From a checkpoint of a small transformer trained on Wikipedia: 3.95M parameters, 4096 steps.
Each number is 200 + 40 x the weight over its row's rms, rounded and kept within 0 to 999. Layers, rows and columns count from 0. The size before them is the row's rms in percent of the matrix's.

# up: layer 3 MLP up, 448x160, rms 0.109, rows 129-157, columns 0-79
# down: layer 3 MLP down (transposed), 448x160, rms 0.186, rows 129-156, columns 0-79
# gate: layer 3 MLP gate, 448x160, rms 0.112, rows 130-157, columns 0-79
up129,106,248,236,191,155,260,254,216,197,156,160,156,151,121,161,177,215,189,214,233,276,155,289,280,162,224,209,167,141,228,249,139,164,223,164,125,194,149,194,245,181,189,75,242,184,143,185,194,243,197,262,183,196,203,206,267,182,196,188,238,159,182,157,205,171,200,172,179,169,134,202,297,176,194,174,157,179,169,139,202,162
down129,102,234,188,214,291,135,121,140,182,202,177,147,238,133,198,183,259,151,192,148,209,240,165,173,194,207,225,196,189,175,209,172,253,137,250,126,217,189,175,197,219,173,244,218,252,193,199,210,201,199,225,226,190,175,218,286,98,169,143,263,314,223,245,219,265,170,203,221,225,246,204,201,184,240,206,187,186,218,242,186,195
gate130,104,245,173,258,272,224,151,202,119,234,176,280,170,179,197,276,208,182,210,234,140,184,236,176,248,248,196,246,96,217,119,96,220,181,199,253,145,145,240,246,220,151,257,217,184,184,173,168,175,168,197,187,234,206,181,173,139,187,245,209,180,229,155,137,185,199,261,208,187,230,239,159,301,196,147,210,217,206,192,138,198
up130,105,136,213,222,281,307,200,224,242,249,111,172,200,169,234,180,161,152,131,202,151,199,192,183,193,186,220,151,190,205,250,197,166,187,167,184,206,245,174,211,197,222,218,170,267,191,213,191,256,308,195,212,166,171,181,247,190,227,259,265,208,123,196,220,160,209,284,203,177,197,240,193,209,114,217,166,177,206,223,190,254
down130,099,181,210,194,206,152,197,150,217,198,206,155,201,151,246,208,205,133,158,257,198,201,158,166,218,183,216,212,164,104,220,197,245,257,198,126,224,183,126,198,228,141,137,214,137,264,231,228,149,279,194,165,196,126,203,224,232,157,208,231,171,211,203,138,230,127,191,197,248,183,208,253,146,260,135,231,229,179,199,157,239
gate131,097,156,220,230,192,169,168,157,162,162,148,155,201,164,182,188,187,180,158,210,203,226,183,248,182,178,160,253,183,193,200,158,153,227,207,211,192,171,272,125,164,215,257,196,198,260,170,122,198,199,290,175,225,294,192,265,294,207,257,201,202,196,174,187,112,168,225,180,197,170,193,250,202,181,222,200,199,158,180,275,180
up131,098,122,194,190,226,144,159,196,270,227,291,223,178,255,183,147,158,200,169,205,134,204,244,173,194,157,257,180,203,142,206,225,263,237,175,135,211,198,224,201,202,187,173,179,195,155,226,179,192,224,244,231,180,216,197,316,174,300,200,238,161,207,199,145,200,195,227,230,212,185,150,225,244,199,238,217,217,148,204,202,126
down131,096,198,212,171,91,222,172,114,234,241,205,192,217,223,150,236,181,207,208,205,136,189,173,174,113,176,246,175,186,195,259,249,173,272,130,252,173,171,164,179,218,127,113,165,92,183,206,233,204,224,154,272,251,178,192,189,198,211,199,145,256,241,219,245,198,193,256,236,172,221,160,141,205,227,211,146,173,223,251,207,207
gate132,098,167,235,168,114,204,151,245,150,235,157,135,162,199,218,217,142,164,240,75,154,204,204,272,195,131,195,220,180,288,210,168,230,137,164,243,211,173,209,118,226,224,226,270,224,245,214,202,188,204,230,229,146,232,165,178,161,131,278,160,259,212,203,248,146,223,196,249,183,192,212,182,266,296,181,245,219,237,233,198,259
up132,099,225,235,183,220,234,215,235,245,126,153,180,255,213,156,143,207,205,222,266,235,166,133,160,198,201,206,199,182,152,189,156,242,263,216,214,247,170,224,185,189,169,209,225,200,189,170,187,152,200,174,204,132,211,194,183,232,202,150,177,183,147,178,255,178,254,229,234,270,76,175,178,165,166,195,229,211,203,221,160,164
down132,099,235,245,219,281,157,173,161,225,186,175,266,312,201,208,235,276,167,215,202,194,226,167,230,240,213,177,223,129,177,172,242,156,259,198,196,277,246,198,208,264,144,156,200,132,225,195,208,231,230,240,228,224,190,167,194,133,209,267,134,187,197,180,191,243,198,207,203,104,226,247,241,131,229,175,199,128,197,200,284,216
gate133,101,124,236,168,220,227,160,246,162,237,188,246,138,155,230,141,141,179,170,216,181,197,182,88,245,242,222,145,141,141,271,158,224,168,194,231,109,229,209,153,157,144,199,208,248,251,222,201,220,291,183,181,271,182,214,201,234,201,224,160,254,213,197,191,160,229,163,209,257,182,140,145,136,170,143,207,206,254,254,252,194
up133,098,226,164,225,118,181,243,210,215,251,180,286,151,316,222,206,218,229,226,150,168,138,156,204,162,241,186,215,271,198,217,128,242,242,93,178,261,221,177,134,191,229,222,267,206,136,236,205,225,192,233,172,197,190,157,160,125,200,167,216,187,228,254,238,204,198,206,152,145,191,250,207,224,258,227,182,249,159,152,176,181
down133,095,174,283,174,178,173,235,170,249,197,191,155,150,188,168,226,190,242,176,193,150,184,223,213,212,200,229,205,230,137,202,233,189,250,209,190,198,220,215,178,210,203,233,210,200,118,222,192,174,192,161,240,181,190,206,207,168,206,204,171,232,213,176,218,189,199,154,259,236,128,190,213,243,221,201,139,196,216,189,125,147
gate134,099,261,263,113,200,195,157,217,199,178,246,169,220,193,316,179,193,195,195,144,233,264,167,206,162,153,157,192,167,204,164,187,216,213,146,174,198,238,208,244,205,182,134,265,249,271,221,207,208,184,245,260,254,184,174,167,200,202,215,187,229,257,185,139,161,259,184,118,163,164,219,202,197,212,225,261,282,200,139,127,176
up134,100,205,260,185,295,178,220,87,215,187,218,133,164,183,156,192,196,201,131,287,204,209,237,214,214,196,167,216,154,228,159,229,303,182,198,289,222,194,202,160,178,196,189,194,190,192,207,219,207,191,215,139,134,224,136,185,181,218,221,206,269,180,209,268,219,239,202,199,174,242,292,266,177,237,237,195,280,170,171,196,142
down134,101,282,161,173,250,172,121,235,206,215,290,236,213,179,210,143,181,101,234,187,226,193,265,197,151,120,238,235,155,148,174,223,240,202,213,226,160,205,203,204,160,193,127,282,257,217,166,191,201,223,271,144,227,191,200,114,129,276,216,212,231,217,272,200,199,181,137,159,217,151,228,251,191,232,229,229,170,151,182,160,150
gate135,103,205,269,166,160,252,227,207,201,284,208,187,196,218,215,188,245,191,162,195,221,191,307,135,208,222,251,189,281,196,205,199,193,217,177,226,172,279,153,151,169,215,178,228,178,160,210,239,248,148,142,256,217,197,248,189,179,221,216,241,164,253,194,158,251,226,273,223,212,164,222,211,161,132,120,149,176,195,205,253,166
up135,101,195,199,267,162,153,246,188,171,153,236,283,196,212,196,132,240,280,226,234,274,235,205,224,196,113,200,193,198,257,205,212,160,227,248,171,276,209,229,147,103,187,198,235,136,103,204,175,213,159,246,127,262,188,199,222,218,117,212,235,179,275,114,173,252,191,253,227,193,163,214,161,149,242,162,185,189,261,225,185,125
down135,101,138,94,217,215,178,247,234,153,217,258,245,192,202,224,208,184,263,180,285,173,265,193,240,152,186,170,196,203,184,216,211,211,215,207,135,228,235,164,159,243,258,218,190,115,150,200,200,225,223,207,215,151,210,224,115,163,231,208,101,194,212,281,212,145,180,211,209,192,140,141,150,162,168,190,179,197,197,181,190,237
gate136,097,160,198,211,213,270,191,145,157,191,143,231,159,282,212,183,179,129,202,304,218,191,203,170,154,175,146,110,199,156,178,188,204,224,250,174,209,193,226,171,183,216,242,214,149,221,187,171,201,207,186,288,198,205,156,125,161,292,204,178,226,215,253,226,193,174,192,171,212,134,218,165,188,253,198,273,199,167,235,146,207
up136,097,165,209,210,208,239,277,240,258,159,233,240,202,204,157,243,208,233,199,120,126,117,254,255,229,187,201,258,173,223,214,84,179,252,168,192,147,208,232,149,184,192,211,225,193,157,230,168,262,229,235,195,182,210,148,206,134,149,233,187,243,190,184,181,246,265,223,165,250,76,203,154,156,139,153,205,189,192,143,203,176
down136,101,139,221,192,193,195,253,220,256,170,203,179,198,154,223,214,142,184,216,128,145,181,305,164,189,188,220,306,211,213,230,177,169,212,177,170,169,209,181,157,230,192,209,269,208,200,247,250,202,221,232,174,293,204,206,154,171,161,244,95,171,202,207,157,195,189,186,184,160,95,257,190,250,203,183,173,179,236,209,230,147
gate137,097,140,130,187,172,199,217,163,267,124,155,120,165,193,196,180,111,257,211,230,240,155,221,236,222,260,242,241,150,237,207,200,129,221,183,130,187,193,199,131,228,190,145,146,190,142,184,176,193,150,171,144,150,173,218,195,233,251,238,262,242,239,220,241,167,233,218,227,213,209,232,155,187,195,179,149,227,145,161,247,169
up137,099,212,172,209,243,238,237,206,123,168,178,230,213,160,196,218,174,218,176,218,192,217,211,187,169,206,209,142,153,162,212,184,301,192,205,185,131,250,184,140,186,184,182,196,238,128,175,162,235,158,222,153,225,253,228,182,185,182,176,147,175,149,215,216,273,210,205,136,245,305,182,177,181,151,204,246,269,284,186,195,237
down137,100,124,206,203,286,263,142,198,145,140,232,159,153,181,145,220,214,230,206,212,236,199,186,185,200,199,197,199,210,230,207,139,240,223,249,168,240,121,147,182,215,265,202,135,199,199,147,224,249,189,227,173,161,128,222,215,202,232,207,168,189,151,188,162,175,284,258,195,163,151,247,244,219,236,197,170,259,239,259,216,200
gate138,106,162,183,171,253,283,290,172,127,200,179,198,157,124,190,187,214,183,183,176,229,225,256,243,119,157,214,218,183,114,151,199,168,211,162,234,185,185,147,231,149,238,178,227,185,176,174,177,141,174,194,203,265,264,206,157,199,191,188,286,161,219,163,153,209,211,208,125,209,149,214,213,146,195,188,219,201,235,167,238,217
up138,101,139,156,205,258,178,194,225,209,186,184,171,184,233,175,176,134,181,230,227,150,185,258,250,254,272,200,219,138,175,173,188,168,166,229,274,164,207,172,205,197,231,194,221,301,230,190,195,209,202,210,233,152,203,212,138,213,215,182,212,198,188,222,239,186,211,188,213,223,241,133,254,260,139,155,233,166,228,250,200,197
down138,099,152,222,198,156,283,179,199,158,209,216,174,249,151,214,246,228,290,283,180,239,214,233,254,184,144,157,191,246,182,152,167,217,199,245,195,147,163,215,135,252,155,143,234,237,215,152,130,179,173,261,234,130,294,213,173,208,217,236,122,182,211,181,160,167,179,154,282,154,181,180,238,161,254,249,237,228,227,164,142,307
gate139,101,176,240,189,301,249,250,237,178,267,263,168,224,237,196,250,160,213,200,220,232,205,272,175,259,262,190,199,253,245,152,150,91,158,189,207,184,250,238,173,233,216,160,129,172,207,174,206,131,188,162,138,270,196,155,163,163,237,184,144,189,158,241,187,238,217,130,204,115,209,203,225,185,185,188,256,173,179,177,177,210
up139,095,221,238,261,239,232,207,186,144,112,158,230,204,184,214,204,226,191,198,187,171,136,140,167,129,216,176,215,161,211,131,196,203,182,141,246,119,241,246,242,247,264,180,216,253,184,223,245,237,251,187,282,212,154,201,237,166,213,134,224,219,135,206,172,201,193,200,221,265,169,137,184,210,182,204,198,169,128,150,185,147
down139,096,163,200,276,173,219,206,135,179,132,162,179,229,220,208,243,217,148,169,290,216,227,187,157,184,226,162,162,209,180,118,238,168,204,170,205,127,244,233,162,207,257,257,151,184,202,224,172,160,183,181,218,159,234,231,183,236,176,179,159,153,161,191,98,171,216,158,224,194,231,181,215,159,207,267,204,268,222,213,159,256
gate140,101,162,195,196,180,270,274,209,210,224,145,248,166,204,207,183,226,244,181,248,228,136,253,228,170,242,211,168,259,256,163,231,241,232,231,210,177,202,178,156,242,210,176,163,159,256,158,181,215,204,242,261,214,234,259,192,122,177,238,199,246,228,151,190,150,207,160,223,167,133,169,268,219,201,173,226,249,216,219,162,320
up140,102,148,252,226,225,171,229,233,187,136,222,215,143,172,153,166,180,190,249,163,217,221,230,246,195,236,230,258,294,138,216,178,165,184,163,215,201,210,229,173,194,176,135,239,200,239,254,215,257,211,227,218,124,216,201,247,218,210,279,195,213,165,182,218,228,178,232,130,277,227,251,169,139,178,191,172,124,239,156,228,269
down140,098,240,213,200,155,224,148,156,162,215,143,222,227,217,167,170,212,228,196,189,203,272,157,177,137,209,126,288,219,140,228,211,217,210,205,177,210,218,214,190,210,199,247,121,185,146,234,231,177,175,246,244,257,168,180,189,128,162,210,243,182,230,279,288,193,236,172,182,224,253,190,163,194,228,189,212,187,186,191,191,201
gate141,089,153,196,174,187,218,247,138,187,187,169,207,185,258,219,200,299,199,162,176,222,170,181,191,157,107,241,211,226,211,231,193,186,232,167,190,209,244,214,184,219,228,134,194,211,211,290,176,235,201,158,200,252,208,175,173,186,258,204,198,205,275,223,263,259,230,266,211,227,237,239,231,213,97,253,168,128,168,213,210,200
up141,101,253,149,207,218,133,123,190,120,147,272,198,257,173,296,146,161,177,221,239,182,253,212,230,202,148,190,216,219,171,208,289,215,199,219,177,279,226,150,155,231,198,236,192,150,189,200,209,162,189,281,204,190,205,148,245,187,280,226,187,222,172,203,144,177,170,130,263,235,237,171,202,171,142,227,181,199,212,129,205,205
down141,098,189,146,212,203,278,195,231,186,202,166,247,186,213,180,176,236,126,262,171,184,198,247,193,183,298,211,272,213,250,181,197,176,218,258,132,181,207,235,285,219,176,152,250,163,266,239,229,177,219,188,235,185,179,214,245,129,284,196,203,210,250,173,303,213,273,221,234,278,171,198,216,216,183,190,155,167,239,256,289,199
gate142,097,208,167,213,175,293,252,223,274,126,210,207,189,210,224,220,282,58,205,211,195,170,207,140,225,208,278,156,189,236,226,174,168,243,172,168,177,251,194,167,204,177,126,226,221,166,216,167,247,235,139,163,217,195,232,278,273,182,203,206,177,135,176,199,188,189,139,201,163,153,199,233,167,197,170,179,234,188,171,152,213
up142,104,244,223,241,208,231,211,173,174,229,162,146,147,206,213,254,115,157,184,234,167,214,239,215,169,223,223,206,272,152,213,169,244,240,198,238,203,212,232,209,162,202,217,171,230,205,269,186,126,200,211,131,229,204,133,235,265,203,226,142,208,201,290,179,175,203,142,225,185,208,223,202,259,190,125,227,224,165,202,176,221
down142,095,200,279,202,217,190,169,272,217,178,220,295,169,224,201,202,220,204,180,206,214,241,211,173,205,301,160,131,179,191,173,174,156,150,236,151,260,178,222,248,185,168,97,190,203,234,227,175,136,165,197,165,192,196,187,182,123,251,227,235,202,198,164,240,213,289,183,153,192,244,129,229,230,186,196,201,207,210,286,277,136
gate143,099,223,223,198,179,197,236,253,250,151,230,184,242,259,182,208,171,234,223,195,125,250,149,157,232,167,160,185,231,243,160,261,137,235,180,233,178,173,243,238,198,204,181,196,117,216,238,258,241,182,265,137,221,196,249,234,177,215,122,265,143,168,153,111,225,173,157,246,248,216,189,287,198,230,198,228,253,172,152,210,213
up143,101,180,225,173,139,191,220,175,225,182,250,237,186,157,242,254,164,147,231,185,236,204,188,194,171,247,233,220,164,234,206,263,163,248,176,134,171,228,228,155,221,237,188,180,172,171,186,120,261,179,261,235,225,200,247,155,213,176,220,179,123,164,182,156,187,259,193,166,278,206,224,217,212,228,100,165,246,240,204,182,135
down143,099,195,250,259,156,234,171,162,215,232,223,228,173,219,170,232,166,120,189,157,224,184,216,198,189,159,270,190,126,197,197,144,198,167,218,188,202,172,208,250,275,183,156,268,190,192,160,220,180,161,235,144,204,153,223,194,177,207,222,180,195,268,113,236,276,205,251,217,226,189,148,187,245,231,185,215,162,96,157,232,234
gate144,098,248,217,164,202,251,189,204,158,227,186,223,214,245,257,223,137,226,188,157,178,200,186,193,149,243,330,126,186,147,207,186,194,178,215,182,189,108,181,120,232,197,189,260,155,191,213,196,182,158,163,177,196,154,161,224,211,185,97,240,186,154,242,161,179,190,164,181,192,187,141,220,221,220,158,196,233,197,230,158,205
up144,100,212,180,195,272,160,262,154,184,220,144,239,187,220,177,220,122,189,172,207,266,169,256,177,209,184,254,190,223,124,211,95,182,178,179,114,185,221,189,199,132,174,174,206,245,182,159,175,189,195,198,228,217,221,202,132,188,182,235,231,219,156,199,191,235,235,197,175,190,173,194,271,128,187,170,151,182,144,233,187,138
down144,103,206,230,197,177,226,190,197,213,193,227,190,180,210,237,235,180,136,158,196,278,287,199,243,238,229,167,119,245,267,160,259,198,192,204,141,188,199,238,252,230,171,167,189,236,272,225,243,240,291,182,194,229,217,228,229,197,240,183,226,183,234,105,187,271,169,128,211,260,192,277,124,265,256,254,173,231,264,130,178,160
gate145,104,255,178,274,235,247,240,181,220,128,228,190,220,237,161,161,207,289,170,178,165,223,173,196,215,240,216,218,248,198,181,193,231,244,206,231,165,98,119,264,216,148,247,178,194,226,208,163,265,209,209,221,156,206,180,260,215,238,194,224,152,252,255,170,201,151,153,243,195,196,207,136,164,103,179,211,173,171,160,257,188
up145,100,185,195,247,213,245,133,272,137,209,235,222,276,175,166,224,179,162,157,260,215,206,177,155,187,136,168,154,211,175,199,191,192,194,238,170,222,138,200,123,204,171,219,163,224,177,163,158,206,217,175,179,198,165,228,232,165,203,195,169,189,133,142,217,200,162,161,213,135,210,194,220,196,186,263,201,248,242,191,220,270
down145,098,230,193,261,175,245,172,143,162,205,176,218,169,94,190,199,162,209,131,210,267,214,144,170,244,127,210,124,237,247,166,187,176,230,225,157,167,285,218,260,204,195,261,121,189,176,201,160,210,199,262,204,143,224,156,237,138,257,213,284,169,145,162,179,253,156,184,135,157,240,268,212,264,256,185,151,265,291,211,128,197
gate146,108,141,178,177,169,134,269,188,183,182,246,157,159,142,163,234,131,114,150,245,126,226,173,205,259,261,249,202,216,163,181,139,229,147,173,182,263,266,233,168,188,205,241,186,209,188,224,294,207,197,171,260,229,186,184,153,232,195,131,220,223,275,153,195,185,209,198,228,244,188,212,205,214,199,240,226,214,193,235,197,270
up146,100,221,223,235,225,154,277,212,232,218,227,169,234,167,174,187,204,239,179,266,199,214,160,259,220,251,190,264,203,134,164,142,176,191,222,216,166,190,222,220,173,170,226,235,157,218,173,184,314,217,239,152,189,199,157,152,184,187,168,202,148,254,241,142,226,226,138,249,172,135,260,249,213,232,192,185,169,111,193,137,191
down146,100,239,239,228,262,215,214,271,269,236,156,190,145,204,242,157,205,219,181,167,191,253,153,205,173,198,214,171,202,191,166,249,159,210,187,243,151,171,203,206,188,158,181,226,215,119,144,178,279,196,191,199,147,170,157,138,221,197,183,131,107,154,170,204,224,193,237,215,210,160,198,235,149,222,248,193,176,143,180,195,151
gate147,100,199,149,216,200,212,169,279,151,210,178,188,216,182,183,173,241,172,263,196,130,191,223,120,267,214,165,225,167,156,173,225,168,157,268,173,143,202,231,247,214,199,137,214,135,176,212,182,222,267,230,185,258,180,237,249,141,116,184,157,152,205,180,188,149,215,104,219,182,164,155,185,190,147,225,200,188,240,256,226,174
up147,095,199,206,215,232,173,213,136,277,319,147,190,168,235,193,152,205,197,273,178,272,210,210,238,245,215,199,316,184,183,209,163,200,160,180,132,229,187,97,206,215,216,146,178,244,209,155,258,164,178,228,196,106,189,168,198,274,220,274,196,167,198,97,178,229,196,194,236,167,206,210,203,211,239,244,185,241,176,223,257,190
down147,098,175,147,120,261,214,169,130,149,192,156,260,304,203,161,272,176,194,222,148,199,224,185,250,226,133,216,101,167,216,246,168,238,253,235,169,179,222,205,246,203,174,190,227,233,192,194,185,200,226,235,210,239,264,207,236,209,197,225,227,191,187,170,239,256,148,183,209,190,155,160,184,199,150,158,228,155,171,177,188,209
gate148,096,189,220,199,219,209,240,197,129,131,177,193,252,193,124,193,228,248,158,161,173,213,159,202,204,221,248,192,195,184,144,204,270,150,177,174,175,243,248,231,261,225,182,251,140,170,155,279,222,122,251,155,235,258,225,181,175,221,225,276,211,265,244,251,140,230,187,225,177,223,204,173,250,273,128,109,222,239,191,225,136
up148,101,200,222,193,160,153,165,210,171,271,171,179,191,162,207,159,110,223,205,197,160,230,179,265,141,123,237,141,204,163,258,198,208,242,157,204,179,212,246,213,187,154,206,236,239,236,152,222,126,189,179,235,206,156,167,202,179,206,223,225,241,199,201,250,150,211,188,232,197,300,208,199,188,172,222,174,206,246,152,197,292
down148,102,164,250,224,213,220,252,214,196,159,216,222,219,206,179,237,203,171,201,280,211,226,166,172,200,214,171,247,233,213,179,95,269,186,199,179,202,212,109,149,189,229,197,165,251,208,167,214,329,253,238,187,180,160,191,258,280,167,240,129,150,153,189,173,260,253,188,209,185,223,220,256,182,231,230,189,165,233,271,234,166
gate149,102,213,227,222,208,212,285,245,160,268,219,123,235,178,168,228,188,125,242,256,212,155,190,197,230,202,197,212,207,245,168,147,225,204,170,251,126,232,196,169,203,181,125,260,193,168,145,225,160,233,228,182,253,185,131,237,183,239,245,220,227,270,176,134,175,93,191,238,231,190,167,187,126,223,184,240,229,171,203,283,232
up149,100,160,227,217,217,236,141,137,245,183,216,159,195,122,260,158,156,237,143,177,198,239,204,193,156,242,259,206,177,231,193,229,170,256,140,203,151,250,173,213,195,137,175,249,218,167,251,232,127,175,214,214,240,159,203,254,185,213,233,250,228,159,163,198,151,138,217,207,224,172,224,156,225,203,201,119,181,190,106,227,170
down149,101,181,269,188,226,227,271,230,245,267,171,279,249,188,119,140,165,252,201,192,195,149,206,137,259,160,163,203,185,184,220,226,181,242,211,170,159,207,200,123,111,192,117,223,207,180,170,137,249,197,177,191,257,224,207,178,258,173,256,220,245,192,170,253,182,196,146,256,192,246,169,256,207,173,160,250,194,165,227,228,183
gate150,092,114,229,173,251,194,168,238,130,182,172,213,200,138,191,183,151,222,257,148,183,240,250,232,157,191,158,185,204,232,211,169,166,202,116,207,202,282,213,162,173,115,115,179,182,199,161,106,202,178,232,274,201,219,173,193,205,179,264,176,209,300,249,198,261,205,231,233,160,271,186,132,212,140,170,215,174,210,191,187,224
up150,100,198,180,261,191,155,237,179,231,130,192,171,198,289,134,175,211,91,206,161,289,160,146,213,190,160,128,160,205,180,213,225,192,305,191,213,212,271,142,218,214,253,243,227,166,196,164,226,119,199,245,235,124,188,171,203,243,241,191,228,219,192,202,189,155,169,183,200,114,151,239,212,206,212,122,207,173,136,158,193,248
down150,097,183,186,263,272,162,173,144,215,232,161,224,190,242,206,271,183,246,182,242,161,229,193,231,197,152,265,176,149,326,167,243,208,193,171,99,170,210,202,206,194,173,211,154,225,125,227,187,211,220,210,247,202,187,218,116,158,139,163,260,230,202,196,161,236,174,259,197,188,190,151,204,163,175,255,213,247,172,180,203,217
gate151,099,221,186,253,173,231,168,207,210,189,182,158,186,186,125,179,190,216,199,267,240,99,250,211,175,187,162,208,231,254,228,185,109,241,222,220,159,160,204,200,164,231,186,158,212,173,123,153,163,268,241,249,171,209,156,180,187,241,137,165,183,97,181,315,249,191,182,198,123,192,190,229,240,177,186,180,170,147,166,156,182
up151,101,240,203,216,192,225,220,264,143,181,219,170,166,137,95,196,217,261,215,222,252,97,169,168,163,200,170,173,235,182,241,217,130,165,185,138,209,154,151,204,212,254,158,195,108,155,212,137,223,135,270,200,177,218,168,259,269,204,189,224,227,178,210,164,216,134,169,212,187,223,230,168,212,218,175,171,210,187,214,234,204
down151,099,245,192,197,168,171,233,220,217,250,301,178,233,206,196,188,170,223,209,167,249,177,219,229,245,155,210,247,237,143,197,260,202,135,235,191,252,205,215,198,293,176,239,230,184,153,196,254,308,136,190,183,236,267,280,195,225,224,246,207,131,187,140,202,255,242,191,186,144,217,178,269,94,185,259,231,236,234,254,231,229
gate152,091,175,156,193,183,182,235,248,193,143,248,103,161,207,214,212,200,225,150,192,208,266,236,217,189,193,233,200,193,228,178,229,180,153,231,176,225,236,260,217,221,153,263,192,173,234,167,232,188,204,162,161,239,197,271,172,230,295,267,221,293,165,207,123,172,168,239,245,278,226,262,156,175,278,164,196,208,195,218,257,221
up152,099,212,142,196,233,193,200,264,171,248,205,137,262,231,211,237,231,250,177,259,245,209,199,198,170,172,142,224,229,199,246,266,242,155,198,163,142,188,216,137,234,190,210,148,184,259,220,216,248,128,130,118,200,220,167,193,212,156,217,184,238,276,209,186,135,256,223,178,206,123,178,147,257,277,173,131,203,192,190,141,219
down152,094,212,211,136,152,193,182,209,184,199,211,221,247,206,161,198,224,228,236,197,228,207,226,168,168,237,160,160,245,160,178,228,209,218,149,259,193,273,153,198,242,215,216,215,257,156,209,200,230,184,223,143,171,186,213,251,190,163,140,136,62,240,198,224,193,178,225,202,151,230,153,284,274,215,208,160,176,170,134,135,201
gate153,094,203,284,206,234,129,186,171,227,217,222,136,206,181,236,179,181,185,192,171,284,235,208,206,201,245,141,236,229,183,222,225,206,251,258,246,154,221,138,167,191,229,218,152,252,110,195,189,112,199,205,214,166,176,167,101,166,210,187,269,172,232,216,222,205,97,180,176,208,190,185,193,247,232,195,227,136,153,180,182,191
up153,095,213,200,153,176,186,203,238,237,187,179,171,259,214,218,176,217,229,165,173,191,181,258,195,186,220,184,175,262,195,149,204,226,219,241,218,284,170,210,128,219,211,167,334,220,223,174,161,199,248,208,260,228,209,143,243,219,197,189,217,206,209,123,232,208,266,213,230,141,137,224,167,226,187,169,159,297,213,185,249,199
down153,101,103,257,200,229,210,303,172,209,190,188,308,162,185,197,253,159,179,200,207,199,242,197,205,176,272,192,219,261,235,276,230,236,164,201,166,218,215,219,255,194,198,175,218,165,192,152,182,278,236,208,163,224,187,190,154,202,194,179,172,200,229,199,147,134,187,148,220,176,188,159,149,237,140,209,205,283,192,205,205,144
gate154,100,181,158,216,246,228,180,193,251,261,218,228,187,173,203,177,272,244,186,230,251,213,160,159,122,141,199,242,212,242,175,153,214,228,178,188,191,178,227,225,217,273,194,210,206,188,126,146,179,184,279,192,223,134,222,188,179,158,193,223,247,110,255,211,186,198,102,146,174,205,235,253,246,133,227,195,191,192,204,244,210
up154,100,182,202,258,194,204,198,203,158,161,243,257,187,227,153,140,198,148,221,231,176,106,184,180,119,220,225,274,242,182,168,204,206,184,209,175,194,154,171,230,219,150,175,148,173,208,208,169,296,193,234,149,157,163,280,172,226,166,166,231,274,215,238,209,190,133,239,182,146,108,196,196,160,233,173,234,206,201,186,187,179
down154,097,156,177,279,196,279,251,164,207,194,232,194,165,175,190,226,185,276,85,213,141,220,162,198,235,159,230,196,167,164,136,276,187,219,120,191,189,260,112,176,215,260,201,225,217,138,236,219,260,225,202,225,288,132,161,165,158,248,199,152,227,212,147,215,194,148,181,171,233,211,182,250,179,186,214,105,194,251,267,230,211
gate155,098,166,208,140,195,169,216,187,155,236,259,242,222,172,159,168,253,210,257,220,191,261,244,266,250,192,133,161,228,287,161,96,185,222,196,206,185,242,242,268,170,167,181,132,258,168,243,215,188,135,244,178,141,255,271,247,129,242,226,217,194,174,215,204,228,149,154,220,197,259,200,100,146,237,251,191,187,204,191,251,199
up155,093,218,185,240,190,228,244,229,173,245,244,193,223,118,160,181,221,212,212,215,192,229,170,208,223,185,204,166,231,266,178,146,225,165,208,143,217,305,119,251,164,168,204,164,186,117,227,221,194,311,182,110,256,200,207,247,239,220,206,226,209,159,230,133,219,185,266,150,199,251,216,166,149,202,156,182,188,211,177,271,240
down155,096,277,171,191,196,196,157,83,233,158,177,217,226,204,228,188,183,244,120,199,159,188,146,200,173,191,211,211,244,178,240,217,184,107,159,178,131,312,185,229,216,245,192,227,213,163,207,246,251,233,228,212,177,229,196,173,214,250,233,178,225,222,152,228,193,185,106,163,198,252,151,159,184,245,220,197,251,243,221,194,133
gate156,096,124,195,230,258,211,224,210,169,200,204,221,186,212,205,96,205,232,184,144,279,238,309,191,245,180,268,158,250,235,157,184,230,211,220,264,235,134,169,117,203,182,194,253,293,172,193,245,214,228,218,224,205,169,218,214,259,157,195,207,202,207,191,212,243,260,170,104,99,189,216,163,239,251,126,171,210,187,147,284,146
up156,103,127,180,220,245,266,203,204,183,178,224,132,144,181,219,266,225,156,168,164,262,187,182,248,197,286,199,162,212,86,203,246,134,219,147,214,202,216,224,224,173,127,232,184,151,161,257,241,160,199,269,177,199,222,215,161,155,236,198,197,244,239,231,225,178,142,242,253,241,153,214,299,136,190,244,253,245,255,239,211,211
down156,100,148,262,226,219,171,246,190,181,199,136,167,149,203,61,236,185,202,233,188,222,241,250,204,200,157,226,293,220,193,194,203,237,121,242,216,190,154,191,178,277,128,103,187,186,185,178,209,199,236,187,89,149,231,216,240,181,229,195,189,153,205,245,226,165,264,227,220,241,223,258,158,213,219,188,214,174,161,211,228,254
gate157,104,231,140,169,230,237,245,259,169,101,209,209,221,199,243,162,197,201,162,192,242,266,213,189,145,271,178,229,210,196,276,200,265,283,249,154,239,152,290,199,114,256,282,309,172,208,212,147,230,176,252,192,241,233,243,188,181,240,222,231,214,233,239,179,203,188,176,138,229,178,192,225,229,185,199,181,252,224,291,212,158
up157,101,226,197,220,233,214,118,131,163,249,181,219,168,186,206,233,237,185,229,230,140,184,190,214,173,187,261,140,205,207,144,191,162,205,205,231,223,197,317,244,151,197,136,224,187,149,207,199,105,221,193,162,198,199,171,169,233,261,213,193,239,183,142,220,243,170,167,271,130,269,134,176,186,176,113,215,120,150,173,192,224